{
  "norm_eps": 1e-05,
  "init_std_qkv": 0.0196,
  "weight_decay": 0.017
}
Each number is 50 + 15 x the weight over its row's rms, rounded and kept within 0 to 99. Layers, rows and columns count from 0. The size before them is the row's rms in percent of the matrix's.

# layer 8 MLP up, 1280x320, rms 0.14, rows 676-719, columns 0-79
098:63 56 44 72 57 64 91 59 44 66 28 59 64 29 69 50 43 53 54 37 68 18 59 38 63 43 41 41 24 27 54 55 62 55 48 64 70 51 36 66 67 45 50 35 47 35 36 57 46 61 46 52 68 57 61 61 71 44 71 69 55 62 48 44 40 48 78 46 48 56 56 26 39 92 36 38 58 35 65 41
098:59 51 43 68 73 61 58 45 62 70 62 59 58 40 41 35 42 71 45 51 37 58 73 46 20 69 88 60 39 29 71 52 48 49 58 81 33 34 64 57 61 37 51 51 51 46 55 73 28 81 69 34 60 58 40 55 97 62 53 59 61 51 47 49 65 70 64 48 61 38 68 54 70 53 59 36 32 36 34 56
096:00 16 27 22 92 62 73 81 53 75 61 46 70 65 67 35 52 37 35 56 53 64 49 42 32 47 49 47 26 54 35 48 53 71 46 44 33 49 53 73 27 47 48 65 28 54 66 55 33 71 66 49 50 58 63 40 32 72 62 52 69 35 54 64 48 61 63 32 74 70 57 38 25 29 53 48 74 35 58 61
104:62 51 57 38 41 66 71 49 57 72 39 72 62 47 62 25 32 40 63 74 64 57 48 47 43 58 44 44 50 37 33 60 72 18 38 44 26 23 48 66 35 53 45 66 38 51 82 66 52 69 18 81 42 27 50 62 68 56 32 56 48 51 42 60 63 27 46 50 63 62 68 51 42 49 36 46 43 62 67 44
114:41 36 63 62 48 53 12 61 68 58 75 54 42 40 61 72 19 42 20 52 23 42 43 54 49 36 60 66 52 70 57 55 69 51 48 78 50 36 35 24 46 71 63 39 24 39 77 46 90 58 53 52 35 44 70 42 53 60 53 44 27 67 68 64 46 62 62 57 60 64 39 58 47 46 36 42 29 26 64 59
103:69 59 51 54 60 50 57 42 50 49 46 43 69 38 31 25 54 36 55 51 59 33 57 62 52 66 38 23 47 52 49 51 13 04 57 61 43 15 44 39 40 41 47 46 59 57 78 91 52 44 28 27 56 60 36 87 49 63 56 69 44 54 53 32 49 39 46 60 52 59 52 54 32 37 67 34 67 54 54 35
099:41 65 38 31 21 25 37 70 59 58 55 71 61 53 32 41 61 60 56 48 49 30 55 41 37 62 26 57 22 56 40 58 47 56 24 69 46 58 53 46 54 53 41 33 44 62 65 75 60 58 69 55 43 32 34 34 42 58 57 29 43 52 44 34 35 12 41 80 52 59 67 62 54 80 56 11 81 54 51 71
107:46 71 31 22 58 60 45 46 56 62 48 48 60 56 55 58 46 51 48 27 25 50 57 64 50 19 51 59 66 49 64 41 41 47 53 52 43 24 49 54 21 51 14 42 48 56 63 60 60 59 60 65 53 57 41 40 38 42 23 78 62 48 57 35 46 43 41 76 43 38 43 40 53 32 34 27 65 45 58 56
100:27 56 61 72 65 40 55 47 53 76 48 69 28 46 73 57 44 83 40 43 21 58 50 34 35 63 87 63 76 64 27 67 70 50 47 71 21 33 65 49 35 29 41 38 53 58 47 30 36 40 52 43 59 70 33 65 39 11 31 36 51 52 37 56 63 85 41 24 41 44 69 39 59 40 59 50 45 55 65 33
100:20 53 58 30 54 39 51 35 53 33 88 42 71 68 35 39 35 37 51 57 58 44 20 77 51 37 52 54 77 56 52 43 47 67 19 48 58 54 44 53 51 47 49 55 51 69 43 69 38 28 59 61 37 51 45 41 13 55 25 44 23 68 68 53 56 52 46 54 51 58 45 48 28 54 55 69 54 29 61 34
102:58 51 62 75 82 41 71 67 52 59 31 70 59 28 61 63 10 65 61 56 34 65 65 36 35 65 82 47 82 43 51 50 38 41 51 26 32 26 61 61 51 60 75 70 59 14 28 72 79 83 60 55 60 73 44 38 55 76 55 59 62 67 34 40 20 58 28 56 52 61 41 43 26 68 51 27 71 50 38 19
101:50 66 54 60 29 50 79 52 70 33 40 66 55 44 37 79 34 51 74 35 44 41 25 38 48 63 53 42 45 17 69 27 50 62 26 62 26 58 68 49 81 41 27 49 32 66 47 29 40 50 64 21 66 43 51 48 54 43 41 68 62 53 71 44 73 60 45 69 41 65 63 49 61 50 41 32 46 34 44 45
107:37 43 51 60 59 38 54 08 54 30 22 27 38 31 58 47 57 00 67 34 40 30 58 49 56 60 51 44 32 55 48 30 53 36 50 46 73 74 24 36 42 40 41 66 50 39 36 76 25 42 27 57 36 28 23 65 38 57 45 36 39 76 57 54 39 41 42 42 50 69 48 73 39 66 91 33 49 59 39 66
105:52 39 59 47 50 23 52 44 45 50 39 62 46 54 40 45 70 44 29 50 69 63 49 53 66 40 45 32 45 70 40 62 62 49 36 60 77 61 39 33 59 68 45 76 63 29 17 57 54 60 27 50 30 44 56 36 35 43 37 43 57 73 59 27 47 32 57 30 39 77 54 69 23 67 52 59 36 50 52 34
104:52 52 25 32 54 52 48 38 37 34 67 55 43 65 42 58 56 24 41 44 37 41 53 70 84 74 63 32 41 37 65 71 47 66 41 80 66 41 47 78 56 63 33 46 64 37 41 45 35 41 50 35 45 35 54 38 29 43 41 34 45 35 56 61 51 50 25 36 60 62 37 69 53 77 39 49 82 41 24 47
096:56 44 34 48 50 50 61 53 56 59 37 67 46 60 70 56 48 40 56 29 93 23 49 31 51 57 47 40 34 56 45 57 56 64 45 58 61 18 42 52 72 58 55 28 63 51 46 62 54 64 59 63 40 47 60 76 26 21 71 66 51 50 47 50 41 58 60 58 45 51 76 49 51 48 41 31 68 11 51 25
101:90 54 38 43 38 46 71 77 39 52 59 52 33 63 60 45 46 47 47 64 27 38 64 40 50 60 66 44 42 48 30 68 47 65 29 72 51 46 71 56 34 48 56 74 51 61 55 30 39 52 79 50 52 38 52 71 61 40 64 60 41 44 57 24 74 49 54 63 25 17 36 75 61 55 60 72 42 50 63 21
097:78 42 67 58 45 16 52 36 58 56 65 63 54 39 57 49 41 55 63 23 61 52 41 41 43 38 52 40 35 26 48 60 25 55 69 45 19 47 84 34 59 52 38 44 32 33 53 62 40 70 37 53 60 43 31 44 35 57 48 67 56 43 35 77 75 46 31 58 58 36 64 18 51 64 26 56 31 45 69 87
094:50 17 53 61 54 48 53 23 55 39 41 54 40 56 59 55 15 55 72 60 55 47 27 79 69 57 40 61 35 44 44 56 49 53 51 59 74 53 63 37 56 57 31 35 39 52 37 19 47 39 66 58 78 32 33 41 79 42 45 57 36 73 37 68 41 34 58 63 27 27 62 45 29 41 43 41 50 47 51 38
088:36 46 80 68 52 43 26 48 72 72 47 45 43 83 36 50 58 45 37 71 50 36 43 59 38 68 44 81 32 46 61 80 33 46 22 68 74 35 52 57 56 29 56 45 60 62 42 66 63 41 61 47 45 59 40 67 28 47 51 32 26 48 61 31 60 43 30 53 26 41 65 33 78 42 47 54 45 41 31 30
097:52 61 32 44 37 56 57 55 53 41 45 46 58 39 53 39 37 55 46 60 51 51 34 80 60 66 43 63 67 45 50 39 44 31 29 66 44 42 74 68 57 42 74 44 78 31 74 37 52 46 53 61 47 38 22 39 70 42 09 50 45 29 59 47 69 40 35 26 45 48 35 57 42 57 32 51 67 53 44 39
106:37 51 60 72 51 22 82 56 40 25 62 71 48 31 26 41 72 37 24 41 39 25 72 59 45 70 49 47 24 55 49 46 37 56 49 73 52 54 28 47 43 51 57 63 53 37 80 59 20 35 92 79 67 46 61 54 25 63 78 47 36 52 34 48 40 55 56 60 34 56 60 44 48 49 69 44 40 67 32 68
115:64 59 35 72 61 55 14 70 41 60 72 47 54 53 59 40 62 26 35 32 72 37 69 62 43 57 35 40 50 87 31 54 81 47 49 41 48 13 43 42 68 70 50 36 26 63 66 29 40 59 62 56 28 43 50 43 54 60 61 41 48 25 62 38 64 31 38 72 79 59 32 67 69 53 28 68 28 61 35 29
098:57 55 75 72 42 60 31 50 46 44 76 33 35 42 88 58 82 36 34 62 40 63 20 34 62 51 81 59 65 13 61 52 55 55 51 44 43 43 84 58 64 62 67 49 63 56 52 32 39 51 64 63 62 41 55 54 31 65 47 58 64 31 42 64 58 26 51 37 33 55 56 30 19 69 48 56 45 45 69 50
106:57 69 25 58 42 57 47 66 41 29 18 67 67 36 35 41 60 35 58 65 55 80 28 52 39 46 26 39 41 48 58 59 46 57 59 66 86 65 73 52 71 82 40 64 35 30 46 67 62 62 56 48 39 56 48 33 31 64 37 41 79 47 59 58 32 75 35 70 63 36 53 42 45 48 68 35 67 36 56 57
095:26 72 39 31 57 61 57 21 82 64 50 60 41 54 64 46 57 31 52 52 70 33 37 75 34 30 78 56 71 30 49 54 55 45 49 50 50 39 66 56 58 51 57 49 70 54 68 55 68 53 78 55 63 20 43 56 60 52 58 70 44 52 49 56 65 33 41 49 55 47 23 67 28 57 51 43 28 42 35 41
093:45 63 45 48 41 53 55 49 42 75 52 34 73 66 42 32 44 66 40 76 47 37 50 39 48 66 69 82 58 49 66 24 62 51 67 64 55 31 19 61 48 50 47 17 71 22 55 55 29 33 41 54 33 41 60 49 52 52 24 59 43 58 64 46 50 41 62 50 44 52 49 59 29 59 22 58 68 49 19 14
105:65 43 55 70 55 47 58 63 28 65 30 27 41 36 74 44 65 42 87 63 36 39 59 39 73 68 49 65 26 55 81 69 42 47 39 63 56 43 34 53 42 50 54 31 33 68 48 30 99 21 48 41 58 56 55 26 41 47 54 68 49 29 61 37 49 52 46 59 67 53 26 74 33 42 65 74 25 68 65 25
090:34 38 49 54 52 09 65 45 26 76 61 39 66 43 39 39 55 43 34 62 40 64 60 69 28 61 48 64 79 83 53 24 48 21 32 71 58 54 79 51 39 61 30 51 69 28 42 44 51 50 41 51 67 56 50 59 49 60 51 36 51 78 65 65 55 34 30 51 40 38 38 65 76 33 36 72 30 35 43 35
096:57 68 41 43 51 31 66 66 54 39 49 38 46 35 59 30 67 43 62 34 51 25 38 67 66 41 91 66 46 59 53 41 20 55 49 48 29 54 70 57 46 59 61 49 53 51 21 55 11 44 35 61 57 34 41 46 38 60 20 42 33 29 48 35 47 38 71 39 40 47 29 60 35 43 62 68 66 35 51 38
098:68 40 61 49 46 79 79 33 40 46 54 40 55 49 55 23 72 62 49 28 32 31 64 61 60 56 52 50 42 35 33 76 57 58 36 50 54 41 32 62 44 43 41 42 52 42 70 65 45 17 59 50 71 61 38 71 53 53 39 44 50 51 56 47 49 52 51 39 58 48 52 69 50 43 50 36 42 48 47 73
102:33 58 45 70 75 38 49 50 47 47 56 55 69 21 19 48 45 24 58 77 59 68 39 68 73 54 38 59 34 38 71 57 38 56 51 47 49 45 56 55 29 41 60 43 85 72 47 46 57 42 69 62 61 66 29 68 56 65 12 52 52 58 62 40 76 38 19 30 56 56 61 52 68 33 61 39 62 37 79 59
102:26 64 45 75 32 52 68 65 50 59 80 27 56 37 36 69 60 57 52 52 53 32 35 36 51 65 58 83 47 57 69 43 57 50 53 45 75 51 54 47 74 19 69 40 67 61 45 39 49 69 75 87 35 40 55 52 56 42 42 63 26 33 37 71 37 34 50 54 53 99 44 58 37 57 42 67 55 33 35 46
114:45 69 53 49 62 41 42 40 58 56 80 31 37 58 48 35 61 55 27 50 70 18 60 53 53 46 72 37 33 62 48 35 68 61 40 54 54 65 60 47 46 46 52 41 48 36 38 79 54 35 46 48 29 46 59 56 09 55 49 63 52 56 51 44 47 64 61 39 50 55 69 63 48 48 69 63 65 60 49 39
104:49 45 43 33 38 83 44 30 59 42 75 66 64 43 49 58 63 55 61 15 44 47 46 47 22 55 36 46 38 45 30 53 57 55 47 49 38 65 50 61 41 34 57 22 42 36 68 52 31 58 50 57 34 39 38 47 38 59 43 33 17 53 45 61 76 34 68 38 22 44 36 74 54 47 76 66 49 28 66 47
101:38 29 49 25 49 71 46 32 60 36 44 46 51 54 35 37 58 29 63 50 39 32 89 31 31 57 62 43 46 27 57 37 40 25 64 59 37 48 52 50 38 63 26 82 48 65 47 39 51 43 75 60 68 59 32 46 46 44 60 75 23 60 52 39 31 27 46 84 31 59 52 73 53 68 60 76 48 34 79 52
110:78 23 63 42 59 69 54 27 50 21 47 52 58 59 60 64 43 41 50 75 25 21 38 37 57 42 96 66 50 63 54 80 61 50 66 46 45 42 60 32 64 37 50 24 32 31 36 67 37 41 30 63 48 57 78 54 63 80 64 70 64 63 33 55 52 66 46 55 56 76 61 57 49 52 46 75 60 82 35 54
096:44 56 55 44 52 44 63 53 46 40 40 71 21 37 75 29 42 69 44 43 35 18 47 66 54 63 62 59 67 49 41 37 75 81 33 43 30 69 51 73 36 48 59 51 44 53 27 33 66 48 55 32 45 45 50 07 34 69 45 55 35 74 34 34 41 45 38 50 58 40 36 85 63 34 59 38 47 59 29 39
107:47 90 38 16 11 60 66 63 52 48 33 52 59 34 79 29 49 70 35 60 57 58 38 76 33 35 40 20 50 56 33 32 54 51 51 50 78 27 41 51 32 75 72 34 44 53 56 53 49 49 44 68 58 41 26 39 39 72 58 87 48 47 48 35 52 59 23 58 46 61 65 56 39 37 57 26 40 47 40 44
095:24 73 52 38 56 66 42 62 66 41 46 81 46 40 41 59 72 50 54 35 86 36 44 55 49 55 59 41 31 43 62 57 79 24 63 54 57 70 62 41 60 68 59 47 43 38 75 41 81 57 63 60 44 33 22 37 31 42 58 00 32 52 51 63 69 48 44 49 35 62 53 51 65 42 51 43 24 46 54 45
110:49 38 78 52 46 59 56 52 58 38 43 54 73 42 68 50 65 48 44 62 65 35 29 42 37 52 45 47 46 46 33 40 40 70 28 57 49 82 53 72 28 72 51 60 51 63 27 68 33 61 57 64 38 67 50 49 56 48 42 31 54 59 50 41 42 82 21 50 42 40 53 47 57 63 33 29 65 52 61 41
097:75 28 64 40 37 40 40 48 30 72 55 58 36 62 27 64 53 56 28 49 43 31 24 29 54 37 63 73 42 59 21 85 52 41 57 50 87 55 31 39 45 67 70 22 43 57 60 54 74 45 79 61 34 49 31 71 32 27 70 45 31 33 66 28 69 15 50 63 53 52 45 29 22 32 56 36 54 54 49 61
098:70 47 58 47 41 48 74 57 60 44 48 40 23 45 34 54 42 49 34 39 54 59 88 39 40 29 68 13 37 30 63 66 67 49 43 75 43 48 36 47 35 50 69 57 61 22 47 59 54 38 42 29 39 66 25 52 54 30 45 65 34 68 88 31 42 56 40 45 07 83 56 14 43 65 39 46 73 64 30 78
099:68 62 20 43 67 64 54 74 34 52 36 31 45 28 55 50 60 49 76 54 15 51 60 53 43 51 46 27 45 52 74 45 58 59 64 48 45 67 75 44 65 62 36 34 62 52 40 48 04 45 87 49 68 47 77 48 60 39 42 52 47 54 45 46 62 66 63 68 56 51 61 69 57 78 55 42 47 41 40 50
# layer 8 MLP down (transposed), 1280x320, rms 0.0704, rows 676-719, columns 0-79
099:74 36 41 43 68 34 00 65 58 37 00 32 52 60 44 18 64 50 34 70 51 43 65 45 58 40 73 43 46 40 42 10 70 69 37 39 42 56 56 24 62 54 49 52 65 73 63 47 50 64 61 33 48 59 47 36 31 75 63 43 38 32 36 32 41 63 76 11 51 61 42 35 53 40 49 47 39 50 63 63
105:48 51 42 27 78 56 34 56 51 35 56 62 46 32 44 51 72 53 67 59 31 46 58 84 48 45 66 49 72 57 40 61 51 56 53 74 46 38 85 45 67 46 48 60 39 36 42 88 51 46 51 42 31 38 64 60 33 50 71 60 70 42 49 77 41 66 42 52 59 84 65 62 47 81 46 44 75 70 76 62
097:53 48 30 70 44 45 47 54 68 37 72 57 47 40 32 35 63 80 52 60 26 56 56 59 36 58 33 48 31 52 67 38 48 67 70 36 56 67 55 46 44 49 47 25 60 71 44 47 60 60 48 28 39 60 55 58 62 57 60 52 53 49 62 49 69 26 62 52 66 42 43 56 94 49 38 46 69 78 44 65
103:66 54 49 45 30 26 53 59 55 45 51 37 64 37 46 48 23 61 61 46 62 53 42 75 68 61 52 39 56 50 82 46 44 66 48 36 48 32 58 35 54 42 64 46 29 46 27 29 61 30 55 47 39 54 73 61 84 10 54 48 50 41 55 29 44 51 53 76 67 34 38 68 26 24 47 42 52 82 45 36
107:78 60 47 32 47 51 54 46 45 43 55 54 51 70 31 44 44 76 78 57 34 52 58 37 48 67 30 45 42 54 60 56 66 46 44 63 57 45 48 49 46 41 60 16 49 28 47 45 50 55 51 55 09 66 43 67 55 44 45 41 42 63 67 59 29 80 37 56 71 28 47 56 53 74 27 36 56 45 74 54
101:49 56 40 56 53 42 44 30 62 69 63 56 35 54 64 67 51 71 33 37 78 19 65 48 54 19 19 41 53 51 77 31 61 65 50 42 58 13 55 34 58 64 44 13 40 37 58 57 49 47 54 62 45 28 82 49 46 49 43 68 27 34 33 66 62 33 55 56 75 55 74 55 44 58 65 50 52 64 64 56
094:49 41 46 66 36 59 60 59 43 51 47 35 57 66 46 48 19 66 50 33 69 54 58 48 56 52 60 63 43 34 60 61 53 70 24 46 38 34 39 39 60 73 58 36 50 39 66 53 48 45 67 51 43 40 49 41 54 55 50 40 27 64 58 58 89 24 34 57 53 21 66 55 36 50 56 48 62 38 45 40
108:31 61 60 60 65 31 65 67 60 39 45 41 38 62 71 51 40 50 53 36 38 18 59 52 61 49 32 70 67 52 64 72 71 49 49 35 68 48 45 31 68 47 40 40 48 60 67 52 19 46 53 33 53 57 35 43 25 12 69 48 67 66 55 83 51 45 45 33 48 67 47 56 58 42 48 33 42 60 18 54
107:38 42 44 73 35 42 58 65 54 46 27 37 53 49 17 57 18 57 68 57 40 69 73 53 59 67 34 17 45 51 58 50 50 49 56 66 47 36 47 58 75 56 58 57 45 55 52 69 49 55 70 02 43 63 37 36 38 66 39 26 35 44 33 54 64 82 88 55 33 55 50 58 66 61 25 59 62 47 71 30
099:36 17 39 55 60 73 34 63 65 41 57 45 68 60 64 44 51 20 45 30 45 48 45 44 52 60 27 67 52 48 56 50 30 16 33 51 31 24 67 47 25 80 61 48 47 53 74 55 61 64 53 46 66 77 67 53 54 86 40 43 11 56 58 42 51 57 28 77 72 51 59 52 88 26 46 66 50 59 49 56
099:40 29 52 51 58 42 61 43 33 51 63 50 44 51 35 70 41 61 32 70 52 70 66 73 45 33 65 34 94 49 42 39 57 34 34 63 57 63 48 29 75 76 65 33 49 58 46 57 49 46 45 87 56 62 33 50 49 69 44 54 44 38 34 53 36 53 27 25 54 77 49 28 22 47 50 48 86 56 68 74
099:37 31 69 48 51 31 33 28 58 51 03 65 71 56 47 52 42 64 53 41 45 57 28 33 69 37 43 42 59 37 70 44 47 66 55 47 64 35 36 70 33 61 55 62 44 51 41 21 66 37 41 58 36 43 40 73 77 36 52 60 65 72 56 64 50 43 49 46 44 50 43 70 79 62 58 62 43 56 47 08
092:43 46 35 65 50 39 47 56 49 33 00 36 58 73 79 41 09 22 37 35 57 46 31 55 53 59 56 52 55 58 72 36 61 29 57 68 22 49 27 19 31 49 30 55 65 36 50 42 29 68 62 46 27 53 64 47 56 62 75 44 56 58 71 64 43 40 68 56 64 41 45 55 22 22 58 46 18 60 56 66
106:64 58 46 52 50 63 64 54 63 19 41 42 57 54 42 56 64 50 83 25 55 44 39 59 61 34 56 84 43 95 43 33 55 62 43 38 19 52 49 23 60 50 42 45 42 61 52 38 43 25 35 49 37 45 38 37 64 37 56 49 50 52 49 52 50 45 37 72 44 72 68 58 48 40 40 71 57 43 18 32
107:57 32 39 85 66 33 46 56 61 43 50 49 70 67 38 49 21 31 46 74 40 61 57 37 83 71 35 44 40 44 46 40 61 76 65 68 69 48 47 61 25 58 60 74 60 71 66 26 17 52 34 53 21 39 66 37 56 60 53 56 29 54 74 56 45 00 53 31 62 23 29 51 23 28 26 36 46 47 48 17
101:60 47 51 36 67 24 41 49 01 42 12 15 32 74 47 65 44 25 19 54 61 64 38 55 61 76 41 31 46 31 58 21 50 52 45 55 72 50 43 49 51 51 60 51 44 34 59 46 52 36 50 33 52 33 47 60 81 56 82 48 32 33 40 31 43 35 29 46 42 49 39 43 25 72 16 35 57 60 45 50
107:46 40 50 47 94 33 36 57 32 50 49 29 38 57 61 43 39 54 59 60 40 59 21 59 71 41 39 51 93 64 64 74 35 38 35 53 42 23 16 63 46 69 24 28 37 37 43 25 27 30 75 57 62 40 56 49 27 61 67 37 73 53 29 51 57 31 38 71 62 46 35 57 58 47 41 57 60 29 53 22
094:36 04 53 57 46 67 23 44 32 78 34 44 39 42 96 37 62 31 43 53 40 18 42 61 79 32 68 73 84 37 40 42 56 45 80 40 47 45 14 75 58 36 24 35 47 34 51 47 65 24 66 66 44 38 49 35 45 25 62 27 63 20 56 39 71 05 31 55 53 50 53 61 36 49 57 65 27 37 42 27
097:41 72 65 45 34 40 55 60 55 43 40 12 32 70 69 32 44 60 27 29 47 29 67 37 78 27 44 47 35 47 24 60 42 51 65 21 50 57 38 46 37 41 45 30 28 55 68 53 43 47 51 44 65 33 41 63 59 43 47 45 34 78 70 46 58 55 86 36 47 55 49 42 29 77 65 55 50 70 27 73
096:44 25 60 44 59 22 68 46 46 18 26 26 69 49 67 61 42 52 20 60 25 78 37 51 56 47 43 55 47 57 33 31 38 47 71 35 36 69 60 33 57 75 29 29 59 47 49 57 57 56 77 55 75 51 40 44 50 55 55 45 47 26 70 47 60 86 57 43 38 21 47 39 57 45 51 56 50 32 53 34
097:39 40 36 60 59 63 68 14 49 57 76 37 37 67 55 38 43 63 73 72 43 59 36 69 21 57 48 50 42 34 53 54 41 42 72 29 47 47 44 29 06 35 50 61 79 70 72 50 56 47 58 66 75 30 41 18 20 57 54 34 56 55 41 45 71 44 27 30 40 64 39 34 24 52 27 77 45 62 56 59
101:52 49 43 47 47 55 58 55 49 57 55 49 60 40 44 22 39 59 41 43 30 34 80 45 52 50 26 13 40 54 61 72 71 52 61 47 54 46 63 68 08 55 45 44 81 43 71 04 41 46 49 13 29 59 58 42 36 72 32 49 45 60 37 37 45 58 44 12 42 88 67 59 45 94 56 37 50 73 46 70
101:61 47 56 54 56 47 63 51 29 42 46 29 58 82 38 50 43 38 39 25 65 37 30 35 50 34 53 62 40 41 63 51 90 76 49 66 62 54 41 45 62 88 41 43 22 48 85 66 80 47 69 48 45 75 50 71 49 39 88 40 28 60 39 33 61 59 29 33 57 40 37 75 63 64 29 90 44 57 46 32
100:54 34 48 44 51 66 41 71 42 55 53 39 67 69 68 57 50 75 62 74 44 63 47 42 41 55 38 33 74 48 26 07 61 72 64 62 57 35 46 30 43 64 39 66 71 52 30 72 62 63 55 59 38 49 62 26 54 50 55 44 53 37 43 39 95 34 71 53 43 37 63 70 49 59 57 40 49 50 75 47
099:36 55 35 23 72 54 57 37 49 59 31 44 50 42 36 76 67 42 39 27 36 62 53 46 27 43 71 58 75 39 47 68 52 41 73 51 26 39 51 51 35 47 33 66 42 72 38 62 39 49 36 33 49 43 30 44 53 47 63 68 68 45 44 55 35 66 53 23 61 57 34 24 33 47 29 43 63 57 72 78
099:49 58 32 55 47 54 75 59 49 81 51 38 40 35 66 65 73 39 26 48 47 50 43 48 28 61 69 68 53 57 37 30 69 41 53 68 71 12 64 72 55 60 51 43 50 40 62 70 62 58 48 33 44 34 69 60 49 40 38 52 59 35 27 45 94 36 31 49 56 59 31 49 48 62 47 44 45 67 78 47
105:37 79 43 53 79 49 69 45 56 22 67 59 77 54 54 29 55 58 41 56 40 48 59 54 41 48 71 48 60 70 47 37 36 38 98 45 45 66 82 33 71 49 47 44 29 40 61 68 70 21 45 52 58 42 44 14 31 42 51 41 38 57 38 65 51 65 61 47 46 27 38 55 44 38 41 34 46 33 77 79
101:73 61 17 56 53 80 69 56 49 19 61 22 55 56 35 65 48 41 70 56 22 18 33 22 47 68 46 55 33 16 61 49 60 57 54 58 67 43 62 62 50 42 31 49 61 47 25 37 63 63 26 42 36 60 25 46 31 59 43 58 50 53 58 68 51 89 48 31 49 81 32 71 58 42 51 59 37 45 65 40
092:41 59 42 61 60 22 29 71 37 30 18 58 68 57 49 63 28 37 24 84 51 38 63 62 41 29 47 50 28 57 61 44 55 79 64 43 41 53 34 57 53 65 40 58 43 61 74 45 94 38 46 34 51 62 37 29 61 44 79 30 44 33 26 61 53 26 39 63 62 74 79 70 65 44 45 55 60 32 39 50
093:54 36 63 67 45 81 30 47 64 72 39 66 52 45 54 65 41 69 38 46 75 58 66 63 26 43 72 33 33 37 48 36 43 75 23 44 50 53 68 65 43 54 56 45 61 29 40 26 59 37 40 48 67 48 66 38 77 67 59 49 25 71 62 58 45 22 70 53 45 49 58 78 45 52 35 69 71 24 68 53
091:52 55 53 58 42 17 56 80 70 55 66 48 41 52 37 55 43 78 21 37 65 72 43 51 67 47 59 97 47 47 58 36 54 48 24 09 70 56 48 20 35 61 33 71 51 31 59 73 54 61 56 65 41 57 54 58 62 25 62 66 62 71 36 31 60 70 44 51 65 55 40 38 88 49 54 19 48 24 48 76
103:57 43 30 61 47 40 68 39 58 56 46 33 46 29 42 54 46 58 42 24 98 61 64 28 70 37 60 40 42 52 55 36 53 81 72 66 60 37 38 43 47 39 49 53 68 28 42 63 23 23 60 88 61 64 45 47 57 35 37 79 54 44 39 40 52 54 31 64 40 34 71 36 63 47 52 41 19 48 54 40
104:27 40 64 35 46 77 50 34 27 33 37 17 47 36 65 58 39 59 66 54 65 34 42 52 61 41 36 88 55 49 50 35 71 43 51 59 48 42 32 38 51 47 79 54 69 31 52 59 60 63 41 53 73 57 26 46 24 57 42 42 36 54 45 43 67 52 71 68 27 47 70 40 71 60 00 45 29 72 38 57
098:82 44 69 37 65 64 27 60 59 87 46 62 49 70 54 47 48 38 35 53 74 40 50 78 55 47 52 31 66 58 45 54 67 51 44 37 60 75 62 52 49 44 59 89 20 51 63 19 35 66 22 45 45 59 60 44 65 29 52 54 76 21 29 38 48 51 65 54 36 67 49 58 46 33 35 82 45 72 59 34
097:50 77 51 52 45 58 47 60 24 22 34 56 66 79 41 45 32 33 50 70 50 68 36 99 27 43 40 27 27 21 48 57 67 29 75 58 25 58 29 45 49 53 59 62 58 34 62 55 30 52 19 29 45 41 58 38 45 68 46 35 40 66 33 50 51 76 68 39 46 30 60 47 66 35 44 45 03 51 50 32
095:54 70 69 37 50 47 59 43 68 56 52 33 37 39 84 61 64 36 37 43 63 48 57 47 63 58 36 55 65 48 50 56 28 51 38 64 39 67 38 46 34 44 61 41 45 17 49 67 70 60 28 55 58 58 45 60 35 41 68 51 47 34 46 23 60 76 43 49 63 28 74 66 18 62 22 52 63 46 24 54
105:38 41 74 50 65 58 59 49 43 44 37 29 43 53 28 45 64 58 66 65 29 21 55 29 55 42 53 56 53 36 69 54 45 45 24 44 10 73 61 68 20 68 57 38 42 65 28 46 21 41 46 59 54 54 46 51 53 59 62 63 64 60 43 57 39 36 47 41 56 67 59 33 31 55 69 33 41 67 53 58
092:55 50 60 55 62 36 61 69 37 32 35 50 42 24 76 40 14 70 45 53 36 60 35 57 49 39 36 76 35 29 42 59 60 63 63 51 48 48 61 48 50 55 52 46 66 27 73 49 88 51 43 45 52 55 58 58 45 68 29 73 49 47 45 54 57 70 37 34 46 47 52 77 30 32 71 59 69 43 13 23
112:09 43 43 64 44 62 73 29 62 41 48 43 60 44 71 71 52 72 53 77 65 70 40 39 64 26 44 42 39 33 58 39 81 65 65 23 60 24 45 27 55 65 30 84 34 50 58 64 65 71 35 43 49 59 31 51 65 58 71 56 48 66 46 41 41 45 74 43 69 69 44 59 50 54 27 46 44 27 38 43
098:35 44 41 47 40 65 27 51 74 32 57 25 30 60 51 61 46 45 34 27 35 75 45 60 53 64 62 41 44 32 45 65 73 14 49 32 55 26 57 52 58 55 46 39 55 39 63 67 50 51 50 71 65 48 71 49 59 44 56 60 36 88 35 34 26 16 59 59 56 69 33 45 31 53 41 47 57 57 55 71
100:83 13 36 50 63 54 28 56 66 54 22 48 56 16 57 56 27 68 40 19 40 19 50 65 60 63 51 55 31 61 56 50 53 62 46 82 40 80 31 46 30 42 44 58 21 60 71 43 59 49 72 66 54 57 48 69 56 44 84 54 35 52 44 52 55 37 60 44 42 47 50 64 28 50 37 62 43 74 58 51
103:56 45 56 58 34 49 53 64 54 48 64 24 60 45 43 35 56 75 52 49 47 56 48 42 63 47 67 48 62 49 46 43 50 66 46 17 99 27 39 35 62 30 36 58 54 55 39 61 49 30 22 54 70 64 44 57 53 33 39 65 49 13 77 46 35 64 38 62 51 32 53 51 48 43 41 61 45 30 46 68
097:50 32 37 65 39 35 57 14 61 55 53 30 29 44 85 57 33 88 52 38 68 62 53 69 27 43 38 56 56 40 50 61 44 44 43 59 40 24 52 46 49 70 53 36 13 37 33 37 49 38 62 40 40 51 50 36 54 54 52 45 46 29 46 39 57 56 39 50 23 36 49 18 61 38 45 45 67 68 49 73
096:63 32 64 99 31 56 31 56 23 47 28 65 81 75 53 50 52 44 41 41 60 59 30 67 62 19 12 53 51 41 55 45 63 66 34 55 71 36 32 45 35 47 55 42 36 52 50 25 48 48 54 73 65 28 77 56 27 48 79 41 34 44 29 41 67 49 55 79 71 61 36 88 51 27 38 66 45 77 48 68